Each number is 500 + 25 x the weight over the matrix's rms, rounded and kept within 0 to 999. Layers, rows and columns count from 0. Numbers have three digits each.

# o: layer 2 attention output (transposed), 160x320, rms 0.0467, rows 10-26, columns 160-239
# v: layer 2 attention value, 160x320, rms 0.0429, rows 11-26, columns 160-239
o10:475478522517468456467490483495485509492505509487516502502487509520503514485502494477510507497451583493494505521474421433517551475516481493535526523468510497459514512523484513527453533510521519518537478501468507519451499487530535527505559505
v11:524496515454502474499524482498499497475497473512518513496490493512523493487499477519481491460486481503497462486499508446528486455526472485486541521470512477491527463518507484482500488492504515516527549486528534515540488516513482495519468517
o11:521495485499537504490479488486475485488531472497492512533515515468491487521529510514469515520494493500498478524548491504518505486455493465494491453506517500558487509470535447479525490482515474516538501501493518518520494544488494495468521485
v12:505514479488538511504456492483508499523500515496532460448500509509515509479485504586471508458535522544513515415516514501505443483515514513517501506522496477487518535477480478499501477501507468516494513490503500504438498514497490496482513494
o12:491487456500479508539547494497480482516455534505535528522494515508472582493487471537478530486502525512473496500488523497490478473443512453502467500489531478496520448495522507501534505494464470505505484473474453512539467490517485468504532498
v13:513525505534528510518504505471509532504517469527519480460483476474522502503499466529529517501530503472484506513496509480490480510524500431509509556533517531495547522539546521469500444476500503501452475486500524494504503506493536533499485454
o13:490491523496504538538508507513518526489513524520509525524521499508468508516510468519503504486568483498508550475501486458500507515520489521487506528521494509486496450469483529459502475478525479494499469523526516479499526485478480472545470483
v14:539512453514514489457459474510497491535468533505524530483509544497551484496494481522518471493558474500510511493490502477463462515547475508487487509502493498502514488496462483494513486497497493486516509452497471490465521497506469506500490481
o14:508533501540509486471481492506527526504481517518489539468493439524440518480495481502537509475509475519512510470524511510478491501511515463508470538477453501501470461476501511511522482492462473449530464475515439512469483470502480489470524487
v15:524505468529516530512512523498503455492524496495488563490490516484460502490517476533502478538531487526495465498496494494478502513516492501516507507454496485522454479490486457483442465481525525511528456492470516541497528473493508494460456488
o15:536484504530500516544535483534531472501500494503467544499552450537499529456503509524508498507513477547484451491495491499536493506459516478476485474455479473490469547455513477490494501531488509435536494508515489499494458470464510476508505469
v16:473502506468495537473515457466471527489518547508454508553490491467489527549499509446539520468481475501516486508502501498491517503491555513480524556465460488557537483523475543540495499539471531493466482513466522474481478482485513488506493505
o16:460552475495488538489476548494476514529506463529498479520498468430497517496502535490508523505485501500505475499469498535460517510471507487491483521549492504514510527457548512527478526536486499517509486539542560490471470486486460519488513538
v17:493491496527531483502480552480508563473530514520471473529506502467506507500494497507517508505518503521518492531518499500506497468499557526532505548483505508491531486544504519495504495529516534526514526512494468470521532505509484510468504475
o17:453497471561509491468504510532516502472525482478491473505479498512524499543454537511529522504510517510520519492508504488468511514529540533487519524530508486471493455531446503515454524506524531508449502486433503499498515481488490521499525517
v18:536517479530481480478469485536517533488505497499535498508516489504491508457497516485518484496488522511508496510488518499491506551521509489477504510534472523476517488512466540492525523469476518504512550491505529493521496526513491501517514482
o18:511506497556506508514495480529507459515518475483503463491494525530524488529498467519507529487515556475495507549514491506517491491511489509499504489558533519468499467482506498495513495483496496464480463497559485497483519504533496478483502543
v19:506510498461531494504529496447502514495475457508555477498520472473521478449498474488496503496502509434513536478515473523509511417490490455527474491543529492482453477505468528505492508525498514517515456515496442523503546503487463489479509516
o19:486499553464511490478472524521499502516542520493468494502515475500502509421523495517521464538499449523486503504510500567522453504494504507515444482493511527482502517512522497498502513505476534490477533474500483512480530463451509523509465446
v20:458504468543507535498496527530500538490470431506463516501505514479488510503494475482545473476543506498513521469472481535514506472503524528513494481485469494498527515510517505505464483513491481527525511482493516489510494524537493497533494515
o20:419537516484491467507511525461523507517522510477533536522520488471520470514517491485514497486512533492513498515526488503549519521484509457524519504537515480498523505503525427496498527442533492503505498487481532475532447496465504478507505502
v21:495476516493474500501533514484471473494523555508510496507515507570508513475522477474507489478465496451520460550535480477481519473522513508474508455503495509523530510541503530476504511490545539510506490512523449496522445527489495496458475469
o21:491511473580473463493492536442469494540528511489491527494536498487469497479527534501489533501498468500471451526477534477473526499469479522509476474503528554509473541440539487506498460462485523486481489478487486525548452514476483472497495548
v22:484480470510489514501531517511492490519461493520464446481518533531506466499501499513507486456507508496485525511476530532535542495469519501520498514506514499500496534473500487498482521534485533504507512481450505466492493546495494499474537506
o22:510516513527497540451492478480504495493502520507498504512491472497528477452491507527493513500528520509475479520473509509488507474565523469554471508486455490445535503516499495474502477496490472489513530477491497544498507484481453510488467512
v23:459556506544486489513517503459496485532554502530490474490491486520503506514496497495499530517490500530490502475469502489481508540515467502511510528532492495499558494504509497471509538492469472509474491501501509487543565501494517486517471514
o23:477518508531478478513449509484466494492528495531478511525512489552513472463468485515512529502533517523497503494497496479468506449529497474499470514546497489497480524485511487496520473524494456511522542486537520518536511528475516480510528518
v24:495507439467474511481484453492536560465483489525477537418465521496510449467525491551486503512505450540512503516524561544528472491520559558526490489479490499444481487525502492489453439515498525538489475536522528465439548483454496506511494430
o24:500501516523484532488491488496487508526505491540513512494534526509479511497507493518493508472516476525501504517483490497499496492495510497499482472481496499497470495472514480524499504523513484473496488502463511521515473499523504487512483477
v25:501516531483530514524502512490496514534527526493524555492499509475495469498495499558463496485514505512490505484481485491545497545490520527487497496527498483508492522472525481499475504462503495497534521530538503500537528466499506520502424475
o25:528481501490506477474520533475463503527476512469492483484468547524468489476489481488476512485501481525558515466492505569528442476537528511504507494502528469497509523461484504541465545503501507511502438546509526505522507485506491441482431504
v26:492490520484477463472502479487490496550534558496472534543518482484500442489482517475487454476465491519543534430477498517546503525515531512532502520455514498464516444497538532459508488514473490515499510490511495479465521501489510495493503492
o26:504468542520511531483501536478508482504536520505482501479518527502490477453477495525494504524506473499527491458533519463540514490472471487516544491444527504452513439465497469470521526553484518496509484522499497538498500514547518528436483492